python train.py --num_hidden_layers=10 --hidden_size=256 --num_attention_heads=4 --num_key_value_heads=4 --head_dim=64 --intermediate_size=704 --vocab_size=16384 --hidden_act="swiglu" --norm="rmsnorm" --norm_place="pre" --norm_eps=1e-06 --positions="rope" --rope_theta=10000.0 --rope_fraction=1.0 --qk_norm=false --attn_scale=0.125 --bias="none" --tie_word_embeddings=false --parallel_block=false --init="uniform" --init_std_qkv=0.0221 --init_std_o=0.0 --init_std_up=0.0221 --init_std_down=0.0 --optimizer="muon" --learning_rate=0.00223 --lr_mult_o=1.5 --lr_mult_down=3.0 --beta1=0.93 --lr_head=0.00817 --max_grad_norm=1.0 --warmup_steps=200 --schedule="wsd" --decay_fraction=1.0 --decay_shape="linear" --final_lr_fraction=0.02 --batch_tokens=65536 --max_seq_len=512 --doc_mask=false --train_tokens=428600000 --max_steps=6540 --dataset="wikipedia_en"
Each number is 128 + 32 x the weight over its row's rms, rounded and kept within 0 to 255. Layers, rows and columns count from 0. The size above them is the row's rms in percent of the matrix's.

# layer 6 MLP down (transposed), 704x256, rms 0.249, rows 40-74, columns 64-127
size [ 86 106 100 100  98  93  98 101  81 105  95 104 101  95  98 102 107 103 107  86 101 118 106 107 102 110 110 101  95  95 108 104 101  91 103]
[[157 123 141 102 131 111 122  78 139 115 148 152 189 114 120  75 129 127 122 124 159 130 102  88 135 163 123 129  99 124 143  65 136 111 159 119 141 127 180 154  93 107 103 142 123  49 132 145 145 126 152 146 128 140 123 133 164 140 148  91 128 125 145  68]
 [114 134  84 117 120 153 150 104 130 154 106 117  94  95 115  63 105 164  97 111 130 106 181 154 156 100 175 154 135 163 126 106 177 121  98 126  97 143 130 148  80 120 159 134  93  64 149 124 122 163 132  95 115 129  82 139 143 112  81 128 128 182 146 106]
 [ 94  62 118 107 125 103 120 143 136 132  86 160 155 181 204 130 113 169 123 177  97 132 107 107 144 155 139 148 103 121  91 152 196 100  85 115 140 146 158  71 143  60 142 143 110 133 146 170 120  80  99  47 173 130 151  78 132 135 165 128 141 180 158 208]
 [189  98 174  93  95 121 134 100 152 155 116 125 150 119  72 126 129 109 223 125 114 109 132 164 198 180 124  65 116 112  92  79  69 156 133  81 128 126 113 119 161 125 119  92 173 177 126 148 160 126 132 165 134  86 150  96 185 164 171 147 111 140 116 128]
 [151 150  97 118  40  99 157 124  91 137  82 155 166 157 109 113 125 150 137 198 130 156  97 137 163  98 139  90 174 158  90 114  61 190 135 123 116 185 118 127 137 168 145 111 131 112 131 161 183 181 121  94 177 113 182  98 120 142 159 164 129 114 181 126]
 [141 141 118 142 171 121  89 131 196 134 143 162 108 176 124 152 155 109 107 115 140  76  76 107  86 181 162 146  98 160 167 166 137 148 131 124 125 109  92 102 148 111 123 137  79 115 145 110 146 152 164 132 104 159  53 127 156 154 159 127 163 115 152 137]
 [106 115 124 154 110 150 151  93 124 111 136 136 154 135 144 102 174 103  90  49 189  90  94 142 177 171 135  96  65 145 159 151 223 105 149  78 171 126 101 151  51 123  76  93 105  74  88 144  50 135 170 134 123 103 146 149 124  92 192 113 130 124 171 118]
 [142 156 158 103 115  89 139 108 112 137 112 143  90 131 107 173  72 123 126 202 133 160 111 146 163  83 123  59  59 115 150  80 140 151 158 121 179 128 152 100 113 159 143 133 151 124 140 106  73 153 118 102  87 145  95  96 120 101 171 116 170  84 174 117]
 [128 149 153 109 111 139 127  94 130 143 151 105 163 104 107 148  91 111 144  85  92 162 100 156 129 184 119 134 139 118 146 138  99 114  95 140 145 110 136 172 103 134 189 119 134 121 105 161  65  86 147 122 133 171 142 150 106 136 176  81  60 151 110 133]
 [122 131 146 189 130 101 159 102 129  96 137 117 215  74 158  83 117 172 125 171  83 124  95  73 102  98 134  83 117 103 133 116 101 111 155 145 160 126 152 103  80 164 146  89 126 133 122  88 116 185 107 147 131 157  89 129 135 114 146 102 120  79  69 134]
 [124 194 131 202 100 149 182 125 128 150  96 159  76 167 129 133 223  87 121 165 121  79  96 152  94 109 124 136 131 125  99 167 149 128 149 131 141 176 104 138 130 120 115 134 124 180  88  89 180  91 172 135 187 137 113 102 130 193 123  83 136 169 229  59]
 [153 132 136 100 116 123 157 154 141 155 155  86 214  83 149 141 130 138 139  87 114 177 138 181 110 145 152 155 126  78  96 111 219  78 151 156 158  97  96 111 133 116 103 108  94 110 125 114 150 155 163 128  69 146 189 131  40 108 162 148 137 114 129 126]
 [114  73  98  82 150 170 154  97 118 132  77 169 113 104 120  77 147 125 182 138 113 151  79  85  77  98 114 121 173 178 118 129 115 102 108 101 149  95 156 122 130 148 149 132 201  81 164 115 108  58 155 115 133 112 112 107  77 146 109 128 101 167 130 115]
 [125  72 125 174  96 147 153 141  89 110 122 159  93 143 138 145 130 145 122  97  97 174 168 125 110 175  58 166 101 160  73  91  46 125 102 141  79 113  98 175 132 119 169 129 158 104 185 127 145  78 123 136 181 123 147 113 105 139 107 122  63 115 108 125]
 [124 120 135 124 121  77 120 119 170 125  66 148 133 142 147  67  99  96  83  76 110  96  98 172 140 132 133 123 165 150 145 138 179 108 181 140 109 156 134 138 149 132  98 171 100 149 150 199 106 127 217  97 122 107 153 136 176 122 156 120 148 111 139 148]
 [142 113 114 116 115  88 128 164 109  52 106 158 112 177 127 135  91 151  98 163  94 110 143 155 109 122 164 149 133 140 156 162 133 167 134 115 146 111 123 167 149  94 169  90 172  74 145  71  92  93 170 168 175  39 132 144 115 113 181  44 148 131 125 130]
 [160 135  65 141 132  74 113 187  83  71  40  98 153 153  91 141 115  79 192  98 160 135  89 103  85 124 131 137 162  90 119 170  99  87  86 131  79 142  66 121 170 114 132 149 137 108 154 112 135  90 161 152  54 158  86  86 131 114 120 157 111 113  82 118]
 [ 74 155 163 189 122  54 139 141 164  85  81 118 105 151  85 131 124 111 105  79 192 115 153 134  81 146 145 148 144 123 171 167  75 110 164 130 114 165  68  75 172 102 167 108 101 161 146 111  78 160  92 150 110 101 165 136 120 109 134 153 127 126 137  85]
 [ 92 162 104 151 143 114 154 155 118 109 108 133 151 147 123 155 119  72 115 139 164 108 143 159 155 113  61 149  86 128 125 159 145 190 153 115 149 139 106 136  91 102 114 111 111 102 157 115 144 174 141 128 130 128 158 133 113 111 110 150  83 104 154 104]
 [142 126 122  91  95  92 110 167 100  51  98 137  69 137 171 127 205 140 175 137 102 167 108 101 111  76 188 104  99 115  89  91 121 151 124 148 183 134 112  90 121 110 135 113 163 147 172 111 163 153  99 158 165 140 105 126  94 113 166 136 155 149 155 136]
 [127 111 119 106  77 116 113 124  90 122 143 103 140 149 147 106  99 151 165 168 112 145  88 120 132 135 120 104 120 135 113 199  82  98 159 163 186 106  99 131 154 146 136 114 155 165 143 158  91 134  63 144  85 144 153 116  65  95 158  93 116 140 105  99]
 [139 109 112 143 140 114 120 149  98 106  76 102 108 112  78 113 181 134 207  99 112  83 112 106 108 131 185 151 100 144 170 110  92 110 132 104 135 160 104 134 151 132 143 135  80 155 177 107 207 100  76 143  89 144 116  99 124  93 161 102 120 135 212 167]
 [159 108 142 142 108  83 111  96  99 170 154 151 113 137 151 196 132 121 150 105  85 159 121 150 165 136 173 165 123 130 130 169 140 159 181 200 128 216 147 102 239 136 167  91  69 123  92  84 110 183 171 158  94 131  51 135  75 124 129 133 108 102 106 121]
 [153 107 145 114 153 125 125  86 146 127 126 162 107 115 131 167 136  89 142 100 135 130 159 177  89 100 168 115 130 128 126  50 115 147 162 154 126 129  67 115  95  94 157 122 130 122 159 146 122  81 107 183 130 174 112 168 120 170 133 105 101 115 182 150]
 [108 163 141 146  98 134 115 149 111 208 128 122 110 187 122 108 124 162 201 100  33 132 163 117 125 109 137 138 157 161  80  91 123  95  61  81 126 140 102 127 120 117 115  73 122 101 109 158 113 109 128  79  88 139 135 125 138  68 156 161 118 132 112  86]
 [100 100  93 119 134 172  73 103 156 124 155 181 141  86 102  99 146 144 145 104 156 183 176 159 120  86 125 127 186 128 195  81 107 131 197 129  80 178 166 104 127 146 112 110 135 159  79 165 200 111 140 119 169 102  60  84 164 140 163 117 157 102 145  46]
 [111 139  83 139 138  83 135 119 146 160 177 146 103 108 111 104 166 180  79  60 102 129 145 102 155  90  65  98 103 211 141 139  42 107  79 143 104 117  99 164  90 126 149 143 100 153 176 110 136 136 121  62 126 151 157 143 128  31  73 114 112 134  75 181]
 [165 124 136 112 141  61 143  61 155 133 125 143 104 122 108  86 130 165 125  88  75 152 116 121  92 143 152 189 131 179 156 131 173  97 144  92 140 104  92 160  83 194  70 135  95  79 104 123 138 117 153  94 141 142 120 138 136 106 101 153 191 115 121 117]
 [216 108 190 126 181 128 113 115 181 156  71 105  91 142 135 154 120  70 106 130 132 133 155 205 139  97 150 183 145 154 152 128 139 133 129  83 116 160 113 133  80  51 119 153 106 128 157 106 124 141  97 150 175 126  65 186 133  92 125  78 100 171 100 106]
 [121  67 220 183 161 171 110 136 185  68  83 117  59 177 127 114 126  97  98 133 113 117 133 118 140 108 102 169  78 153  87 140  48 114 105 112 171 124  67 149 193 128 128 133 149 122 143 135  91 125 129  79 145 148 112 179 105 196 136 172 116 141 137 208]
 [ 74 153 134 137 175 170 126  99 119 139  79 163  67 108  93 149 122 151 163  81 125 122 164 132 134  76 135 169 170 148 104 179 142 116 158  81 109 131 105 136 151  92 146 108 178 118 144 130 179 143 137 145 125 146 149 143 162 107 163 120 104 157 150 168]
 [174  89  93  85 153 115 100 173 127 143 147 140 119 108  91 133 111  88  81  92  90 139  90 152 162 132 116 155 136 113 106 137 105  95 115  47  34 118 105 127 125 138 164 169 166 120  99 100  90 140 138 125 114 169 140 143 155 108  90 114 118 116 107 119]
 [122 136  81 106 181 163  94 138  83 144  60 143 194 117 203  95 137 194 159 169 166 145 181 104 173  48 135 148  99 178 125  81 147  95 185 145 139 151 100 152 142 135  83 120 100 157 109  93  89  84  42 173 158 144 136 160 119 163 107 133 106 131 145 135]
 [160 111 135 123 140 186 142 107 114 109  97 160 176 104 160 157 103 127 152  93 134 134  98 153  81 176 132 138 131 130 116  75  75 138 109 112 131 138  95 127 125  55  80 128 109 138 174 156 115 103 116 136 115 103 157 124  76 112  94 123  77 120 105 163]
 [107 139 107 111 104  81  82  54  94  52 118 171 153 103 178 149 138 142 125 133 127 138 203 181 122 110 153 130  93 140 182  94 167  77 150 125 141 136 105  52 183 131  83 140  96 174 201  87 127 129 197 125 131 190 188 187 163 114 137 101 139 104  89 144]]
# layer 6 MLP gate, 704x256, rms 0.0896, rows 41-75, columns 64-127
size [101 100  97 102  93  95  95  90 102  90 109  95  95  96  96 106  99 107  88  97 127 109 112 103 103 105  97  97  97 102 102 102  97 103  99]
[[144 127  74  76  87 103 169 119 154 153 115  86  88 114 203  50 134 135 111 148 137 119 116 159  79  96 141  98 152 200 112  66 188 121 147 168 172 156 159 115 101 150 122 162 171 130 133 178 166 127 107 128 113 169 118  77 155 148 186  87 104  94 162 133]
 [172  94 129 126 136 107  84 128 162  72  99 132 153 129 187 168 149 128 124 105 143 169 151 160 105 130 127  88 131 148  85 124 156 130 168 134  73 107  93 106 211 117 185 198 116  94 172 148 121 134 163 144 103 141 114 107 139 143 108 158 149 141 162 156]
 [127 145  69 102 147 165 124 132 177 213 119 123  75 139 115 124 122 146  86  89 156 102 183 181 129 137  98 124 108 112  73 194 160 115 129  97 139  96 141  86 139 152  64 157  90 143  95  98 178 157 102 113 124 129  74 123 128 193 117  72 154 116 101 160]
 [112  97 183 137  78 136  79 120 114 147 129 201 146 109 124 128 115 131 143 124  84  65 171 142 138 186 149 137 164 136 118 142 155  95 133 127 136 129 160  97  92 130  74 178 154 142 170 118 130  87 102  76 145 156 121 104 120 132 112 119 100 117 105 146]
 [134 124 163 165 123 132 118  99 171 139 195 151 104 200 137 156 154 142 163 138  94 119 143 143 100 143 111 148 168 191 116 129 116 134 117 163 148 117 126 101  96 108 126  96 130 182 144 115 111 128 128 107  84 150 142 164 133 162 155 127 147 118 123 142]
 [110 124 216 108 199 121 127 162 135 165 125 166 140 142 118 176 131 123 159 129 140  96 146 109 104 143  91 147 110 165 122 148 105 197 131 195 167 103  89 158 142 161  97 170 126 180 139 150 113 119 196 143 126 135 128  39 181 163 192 170 147 117 123 164]
 [112 147 148 129  97 154 112 177  72 102 151 151 139 108 139 126 108 125  51  67 136 147 144 142 145 115 148 126  87 142 151  88 104  93 171 133 166  92 105 163 112  87 134 139 131  91 153 141  97 153 170 167 117 141  98  74 145 165 152 138 102 173 161  87]
 [138 102 119  99  87  81 155 150 219 153 120 148 146  99 159 140  95 186 105 134  85 104  88 133  80 199 113 171  72  83 113 110 124 110 131 188 133 131 169 134  93  99  78 115 158  89 135 165 174 122 124 158 120  99 154  98  73 131 136 143 160 164 149 116]
 [184  95 112 119 106 107 123 134 149 120 100 171 129  98  96 115 107 117 147 120  80 135 166 165 131 146 122 147 134 136 138 160 104 195 106 145 126 106 161 122 167 167 155 122 148 156 137 127 118 123 221 110  98 157 138 102 138 123  97 202 139 117  78 125]
 [102 140 109 115  92 124 111 135 128 131 103 152 165  65 136 132 136 211 100 186 131 146  55 137 178 162 110 152 121 176 182 142 101 114 123 132 146  69 150 140 144 115 132 141  98 144 164 125 153 105 118 185 112 143 132 117 124 100 113 170 186 169 102 160]
 [122 153 176 108 124 115  98 136 104 155 160 121 133 142 202 211 104  60 160 192 129 137 144 146  95 122 169 174 192 100 157 100 133  90 160 103 164 124 101 136 118  92 137 156 156  93 135  90 116 123 133 185  89 163 102 156 185 104 148 116 127 121 211 133]
 [135 123  92 138 200  64 118 149 127 169 163 158 147 119 149 140 157 127 123 109  49  82 159 151 124 143 118 123 142  89 135 112 142  63 132 148  96 136 172  94 129 155 135 122 104 114 108 134 117 145 113  95 143 123  63 163 107 191  96 126  88 161 102 160]
 [161  71 156 100 144 120 175 123  89  91 119 191 115 111 153 121 113  59 129 163  94 117 130 202 147 139 149 112 171 115 179 129  92 105 104 131 165  90  48 152  52 101 150 133 191 154 115 145 145 139 166 185  99  67 128 120 169 153 109 161 106 109 142 129]
 [116 148 143 100 138  70 145  92 119  45 145 129 132 164 163  87 115  94 111  81 169 151 149 206 117 178 145  60 136 109 122 110 164 160 155 110 168 187 147 143 170 124 208 152  73 118  98 121  96 112 152 121 150 122 108 129 150 131 149 122 155 122 116 180]
 [125 154 128 154 115 108 123 142  87 128 177 111  86  79 163 152  78  92 123 101 109 112  97 110 159 123 143  90 157  94 200 143  72 179 113  52  94 115 190 135 122  85 123 130  94 155 138 131 147 155 137 102 143 169 164 119  83 163 138 127  85  87  94 132]
 [ 93 122 160 110 140 142 122  78  86 104 138  83  87  90 213  77 140 147 143 168 106  32  98 139 151 154 130 102  97 147 112 127 110 156 149 130 140 148 170 160 192 108 126  70 130 126 101 160 141 141 149 156 158 134 127 137  69 125 161 137 108 176  76 166]
 [141 149 118 155  80 102 155 153  77 141 136 154 135 109  94 100 138 133 119  79 144  31 183 167  96 122 238 147 114 109 111 105 163 166 108 114 106 112 168 105 132 178 127 121 137 130 117 145 146 131 120  73 144 133 156 122 111 143 166 170 105 142 158 122]
 [ 60 166 139  59  82 120 135 149 114  96  92 144 194  95  94 109 137 142 158 143 175 166 127 192  75 135 199 102  82 149 131 129 108 125 121 126 157 179 120 135 178 114 104 133 120 119 180 108 153 107  62 161 173  91 143 132 196 169 142 126 112 134 133 140]
 [113 115 155 131 157 150 120 120 138 146 179 162 164 105 178 112  96 153 103 131 150  70 124 158 155 219  79 139 148 153 164 107 109 123 145 175 140 135  68  98 144  93 131 170 166 104 147  98 118 113  92 174 138 123 104 101 129  75 146 143 132 128 130 123]
 [139 156 105  86 160 112 118 155 117 131 142 111 147 148 144 123 130  81 174 170 128 153 137 128 148  65 132 127 130  81 101 158 140 106 136 106 156  96 101 115 120  80 158 121 121 147 128 124 153 181 160 109 120 152 132 138 124 156  55 153 126 144 139 116]
 [119 149  96 102 134 153 180 107  82 166 158 130  96 131 101 151 119 132 111 128 128  78 108 167 108 116 119 127 121 107 134  86 137 140 160  87 164 162 154 120 111 155 164 151 105  84 142 115  69 132 112 135 138 151 106 132 138 149 129 174 133 124 109 161]
 [152 137 163 166  80  99 112 170 128  51 109 159 122  71 160 192 157  87 127 121  74 149 111 150  96 124 122 145 115 140 145 114 117 102 150 191 163 117 198 144 110 140 132 108 144 125 149 140 183 158 104 151 104 156 171 139 139  56 180 128 104  94 138 103]
 [112 109 112 168 152  78 140 113 169 126 171 140 108 138  94 124 142 161 162  79 116  62 142  83  81 128  97 144 138 142 100 140 154 201  83  65 148 208 122 128 106 113 117 147 145 137  96  81 132 112 148 159 179 120 106  84 125 145  59 126 161 138 110 156]
 [158 124 184 122 104 145 128  65 170 150 184 100 126 146  58 106  94 117 116 142 122 108 111 159 117 104 159 119 139 138 143 139 114  86 115  95  67 201 128 113  96 152 111 126 145 138  67 194 157 148 122 117 143 143 105 175 178 145 113 149 178 117 140  90]
 [126 146 124 124 211  44 141 146 122  85 131 112 133 167  65 119 164 106 196 144  86 169 126 139 103 137 140 173  94 148 101 118 149 116 116 127 152 164 109  96 147  95 192  91 120 176 156 153  74 170 145 167 104 103  77 124 138 131  96 206  75 110 175 151]
 [123 114 120  84 136 150 144 120  49 107 134 116 129 137 172  83 149  65 153 144  85  70 127 209  91 151 123 109 138 170 124  93 180 137 158 188  80 203 146 103 112  94 111 135 141  62  87 103  73 125 126 147 120 129 127  95 115 136 132 141  71 127  88  85]
 [149 173 104 132 118 144 125 121  78 108 165 127  77 102  91  98 108 148 147 134 132 153 149 140 149 104 136 110 120 142 133 143 178 103 106 141 191 143  90 100  85 161  88 161 101 100 109 208 120  86 111 197 122  89 126 162 151 104 161 178 164 133 126 139]
 [168 141 235 181 131 133 169  84 155 138 125 114 108 137 145 130 142 103 109 142  91 155 157 130 140  93 185 140 119 126 100 100 115 141 131 133  72  77 102 164  96  55 100 139 166 121 188 110 120 156 145 155 208 163 120 131 155 119 145 147 114 132 110 102]
 [201 172 117 107 136 138  68 141 129 159 156  50 148 159 158  85 163 118 146 114 116 122 142 182 121 116 172 113 150 110  58 110 129  77 105  75 134 182 106 131 111 107 105 135 169 196 117 129 118 115 153 131 128 135 104 129 147  96 156  93 126 127 130 151]
 [129  90 163 151  81  98 108 147 131 147  94  65 102  33 162 119 113 142 131 120 155 179 104 158 125 130 138 139 139 124 105  88 130 154  89  91 179 147 118 101 132 181 113 157 127 125 106 150 115 126  80 123 120 178 159 165 146  99 145 150 103 115 103  87]
 [133 161 159 171 129 188 164  94 134 150 154  88  72 127  98 144 136  98 142 114 174 131 143 120 143 107  82 131 176 152 135 113 140 175  90 189 121 115 120  54 164  85 102 105 118 135 124  73 149 130  77 104 193 130 177 154 186 162 177 125 145 124 117 158]
 [ 98 132 127 132 138 135 153 193 125 144 131  76  85 145 164 131 166 189 167 132 154 142 130 126  76 138 128 112 137 190 140 131 217 118 116 146 142 132 151  82 156 152 179  87  90 111  72 133 157 131 189 135 155 109 172 102  89 168 104 108 154  85 104 102]
 [114 125 163 172 111  74 124 144 123  82 148 179 131 130 149 175 131 109 121 169 134 132 167 101  95 144 163 153 144 129 116 124 174  94 108 131 176  94 178 184 111 156 148 111 117 143 103  99 176 159 167 143 106 122 129 125 116 143 146 155 155 113  91 158]
 [125 127  96 115 180 136 118 147 176 190 157 113 126  92 207 143 123 173  98 162 143 155  87  96 126 133 154 133 134 150  98 203  96 187 145  96 133 155 159 205  91 109 159 154 132 104 106 115  95 137 113 171 101 181 101  73 161 123 129 126 124 115 106 118]
 [136 120 109  86 165 113 122 216 136 149 147  96 119 129 200 171 133 163 118  86 153 163 113 118 124 143 152 163 116 110 125 119 118 153  99 158 131 142 107 137 138 166 136 129 124 158 148 108  77 113 107 153  94 192 137 110 140 148 113 139 111 136 131 179]]
# layer 6 MLP up, 704x256, rms 0.0892, rows 41-75, columns 64-127
size [105 101  98  98  92 103 103  95 100  97 103  99  96  98 103 106 100 110  92  99 107  98 108 107 105 105 100  91  98 103 101  99  94  99  96]
[[ 89 143 124  97 125 146 168  94 133  95 123 124 102 172 129  53  99 105 101 128 157 101 111 135 119 117 154 168  99 137 132 150 200  93 146 139 149 111 117 130  96 131 117 186  95  85 116  72 124 139 120 146  77 126  93 129 135 162 155 103 184  71 160 112]
 [148 102 113 173 119 144 160 153 129 131 101 157 141 144 155 107  60 129 105  92 170 125  64 144 147 127 105 152 111 150 176 104  97 143 103  95 156 167  93 117 157 115 112 130 105 135 169  90 150 161 116 100 123 115 168 170 133  89 110 186 145  79 108 118]
 [170 174 184 164 111 116 128 107 101  91 129  74 177 114 156 119 148 162 181 107  81 123 128 147 147 169 176 125 134 130 159  87 144 201 138 151 118 104 158  86 129 115 131 144 123 203 129 140 147 176 114 116  74 122 103 103  73 161  84 145  75  89  67  81]
 [107 149 130 143 129 132 108 192 126  73 121  80  92 134 128 119 164  94 184 117  93 153 145 150 186 115 168 158  55 160 128  94 131 163 161 121 104  85 176 164  86 100 126  73 124 120 188 155 107 176 135 142 151 141 114 127 210 132 131  59 142 104 160 108]
 [125 153 112 143 155 150 120 128 133 202 112  76 112 103  92 157 164 158 169 149 219 138 158 135 136 128 115 119 148 134 131  98  91 126 121 117 106 102  79 104 124 103  86 176 138 128 126 109 151  62  39 131 170 117 149 133  91 119  99 129  77 211  87 124]
 [ 73 158 120 149 123 116 151  82 146 156 139  95 108 108 142 145 104 159 143 101 148 162 167 155 140 155 100 134 191 153  59 153 163  86  97 152 155  94 130  91  72 144 102  88 119 201 111 139 123 151 147 147 157  64  96 111 114  78  88 101 152 139 121 134]
 [126 135  59 157 144 150 170 147 131 130 174  97  66 143 104  82 173 140  67 132 120 147 145 129 144 137 108 171 154 138 113 156 140 146 151 154 102 116 160 151 138  96 153  96 124 134 130 135 146  96  70 100 157 131 142 130 110 114 132 167  36 155 143 172]
 [117 116 127 134 102  59 151  90 121  74 159 123 150 143 112 101 197 156  85 120 134 162  74 133  94 132 132  83 164 157  76 145 154 156  63 101 165  92  87 104 142 161 105 108 149 115 155 157 210 134 118 172 148 168 132  80 135  85 176 144 155 181 140 141]
 [122  92 106 180 153 110 101 139 109 189 173 149 131 114 209  88  99 119 107 147 139  83 146  78  91 147 148 142 166 163 113 168 136 101 148 170 136  99 187 149  62 114  49 152 154  92 105 136 105  82 146 132 148 134 181  94 142 138 125 105  61  97 149 129]
 [109  74 165  96 127 108 151  85  86 193 125 105 136 134 134  99 130 148 138 128  54 111 129 111 122 165 105 161 170 106 165 111 131 141 116 114 127 129 112 137  97 143 142 145 141  77 108 125 161 140 110 117 147 175 117  94  74 141  79 137 112  98 106 124]
 [155 169 128 162  80 106 135 116  82  95 114 137 130 144 144 124  89 155 183  87 172 135 165 181 103  49 162 119 142  78 157 113 140 148 141 117 122 164 152 134 147 123 145 133 173 122 195  60 191  99 163 183 194 116 122 101 133 120 142  80 172 154  90 155]
 [162  76 139 150 142 141 153  97 177  97 110 100  49  75 155  79 141 129 137 151 143 138  87 139  99  87 142 122 205 133 168 184 148 115 153 105  83  99 111 150 156 152 190 122 171 143 142 127 170  98 140 157 125  96  85  77  92 156  92 133 122 164 130  90]
 [126 123 167 131 116 109 119 120  74 150 177 130  97 116 123 105 124 164 141 112 167 149 131 123  95 113 139 135 130 140 114 128 166 138 142 165 136  93 124 116 129 142 113  93  73 139 118 156  97 203 172 139 109 138 103 149  92 159 238 123 105 156 147 193]
 [ 84 175 199 111  94  55 135  78 169 112  84 158 127 129 120  66 188 173  96  93  75 120 141  70 144 127 139 144 126 103 141 141 108 113 181 101 103 173 101 117 203 138 198 131  92 164 132  93 175 101 127 152 127 156 179 131 106 113 119 123 138 116 158 111]
 [ 99 145  85 151 136 144  86 125 189 185 125 114  97 110 134 161 129 106 119  79 101 107 104  73 142 133 144 123  82 148  47 118  66  79 125  95 137 119 157 149 127 139 100  97  92 145  55 131 116 165 129 127 125 225 147 158  79 177 111 171 134 150 131 106]
 [149  99 172 139 127 132 125 177  98 124 118 154 121  78 157 112 104 159 133 108 139 102  95 113 124 103 196  74  48 118 172 140 160 180  71  93 153 153 127  71 150 180 141 106 144 109 167  99 108 109 131 114  75 117 116 166 157 152 134 133 147 119 121 105]
 [125 163 108 157 164 131 143 127 115 120  97 102 114 168 154 149  98 147 177 116 133 171 192 110 127  46  91 140 129   0 138 138 143 143 100  87 148 144  93  76 164 104 116 161 147 154 150 142 113 106  89 116 161 141 106 154 150 188 110  99 141 143 141 158]
 [128 106 102 127 168 103 136 201 150 134 123 150 181 167 140 129 104 163 126 121 126 116 146 189 124  81  68  48  85 138 142 150 121 168 114 161  68 154 133 152  86 149 140 151 135 175 165 108 147 134 110 145 133 110 157  91 116 177 162 131 159 168 110  95]
 [150  87  73 108  96 122  86 159  72 116 147 123 121 124 100 143 159 140 142 193 136 116 145 166 153 134 122  77  94 128 183 179 131 120 107 112 153  70 120 140 102 158 147  91 127 197  88 170 174 161 108 120 153 118 120 135  99 142 134 117 141 133 106 103]
 [113 156 166 142 114 130 127 122 156  84 139 124 137 108 117  87 114 116 205 120 120  80 127  95 133 127 129 127 100 149  70 117  95 158 147 136 138 113 143 175  79 112 113  98 181 172 141 123  99 158 135  79 106 121  83 118 106  92 129 180 127 115 155 131]
 [116 106 133 129  88 124 120 157  81 157 110 145 152 153 143 151 112 149 121 151 138 112 149  92 122  71 116 155 173 121 137 134 150 162  53 132 130 119 128 164 190 157  89  98 146 172 124 183  93 169 165  85  97 132 146 151  99 165 101 215 175  56 151 131]
 [ 64 103 127 127 117 101 127  88  91 146 127  64 132 171  76 124 102 101 142  90 127  82  98 118  97 132 117 158 135 100 133 107 109  89 161 148 124 113 126 131 117 130 115 236  91 109  70 160  92 134 182 108 121 119 119  80 165  90 131 115 147 157 139 135]
 [128 144 133 152 112  65 150  86  73 158 155 107 131 119 160  96 118 115  75 128 160  72 133 156 158  57 125 124 116 148 162  97 178 166 129 115 151 171 184 138  91  76  95 143 166 121 158 138 139 105 176 181 113 109 124 135 148 176 119  70  89 116 167 133]
 [184 200  98 172 143 206 136 106 108 125 153 131 195 102 147 134 159 150  80 171 181  88 157 191 150 159 163 126 109  98 124 133 221 131 159 162 107 165 160 168 158 125 114 120 149 162 151 152  86 103 142  55  98 181 132 152 194 161 113  88 103 135  96 126]
 [118  86 101  94 117  71 189  88  71 106  95 130 171 109  70 163 111 135 189  80 144 156 119 133 112  61 133 116 151 154  97 105 130  76  90 134 113 171 117  93 130 138 168 134 168 132 187 131 183 106 116 155 186  98 120  70 169 147 128 130 107 141 174 148]
 [130 131 139 143 111 127 174 123  87 193 163 160 188 135  97 137 166 150  96 165 115 104 112  89 177 137 200 149 131  77  88 121 135  61 105  55 155 105  92 112 194 124 133 138 102 128 154 194 140 119 185 110 142 123 127 150 102 122 148 144 109 146 169 123]
 [167 170 183 183 171 135 158 115  96  83 152 106 104 132 114 150 105 135 111  80 124 116 136 142  72  94 142 118 184 170  97 142 115  75 124  17 138  84  84 165 139  90  83 129 127 143  99 158 140  76 121 145 122 128 174 130 154 119  78 142 130 103 160 170]
 [149 133 178  38 180  98 166 110 127 155  91 118 119 112  70 163  99  89 133 176 118 110 174 126 146 105 216 178 173 163 120 121 167 100 109 144 120  72 109 118 129 109 155 124 120  87 165 114 140 114 128  98 133 154 124 144 155  74  93  99  77 108 165 154]
 [137 107 142 168 121 208 158  72 139 154 140 138  92 142 172 162 144  80 134 152 175 194  74 141 159 153 135 135 188 138 112  69 157 197 145 105 128 177 125 158 195 127 102 116 121  79 122  69 175 164 154 120 128 214 102 166 172  79 100 137 128 135 148  88]
 [167 118 112 100  78 100  85 138 184  90 131  85 105 124 136 141 162 126  86 144  99 133 113 105 169 174 168 127 143  63 119 123 128 154 119 119 145  99 159  98 103 114 149 122 139 137 137 116 156 156 102  57 139 137 146 167 161 177 101  80 105 142 132  86]
 [170  70  69 111 110 138 101 196 125 122 148 140 162 101 142 142 183 137  83 153 138 137  80 129 119 153 111 172 126 138 170 160 121 148 132 100 102 142  86 170  99 136 139 171 200 129 126 150 104  97 111 121 130 193 164 168 135  97  83 145 127 180 190 103]
 [134 134 105 151 137  83 109 101 185 153 138 194 100 119 168  76 114 126 116  61 108 126 165 130 146 101 196 156 124 100 137  89 133 155 149  99 182 142 122 140 110 166 209  84  79 105  81 138 133  77 145  92 142  89 117 147 201 154 166 159 137  89 183 124]
 [126  57 128 108 202  74 138 158 170 145 126 102 130 118 100 106 152 175  93 137 110 127 152 107  75 137 133 166  62 137 173 145 114 129 150  94  76 118 147 132 159 147 153 114 113 109 132 171 164 131 152 139  96 135 105 108 116 110  90 151 154  65  88 150]
 [141 144  78 180  87 138 119 129  95 148 148  67 118 117 126 143 107 160  98 147 167 144 126 130 108 117 121  74 140 111 158  68 142 137 159  62 183 119 138  69 162 156  82 134 151 221 158 203 158 119 114  92  92 150 130 120 110 162 114 132 124 115  81 116]
 [135 102 127 137 103 133 154 124  93  88 129 185 105 144 128 120 149 158 136 115 119 120 100 142 131 114 131 128 125 147 121 134 128 204 114  94 100 153 165  95 117 131 173 120 123  96  92 123 159  81 185  86  78  82  56 134 155 104 170 147 123 116 100 138]]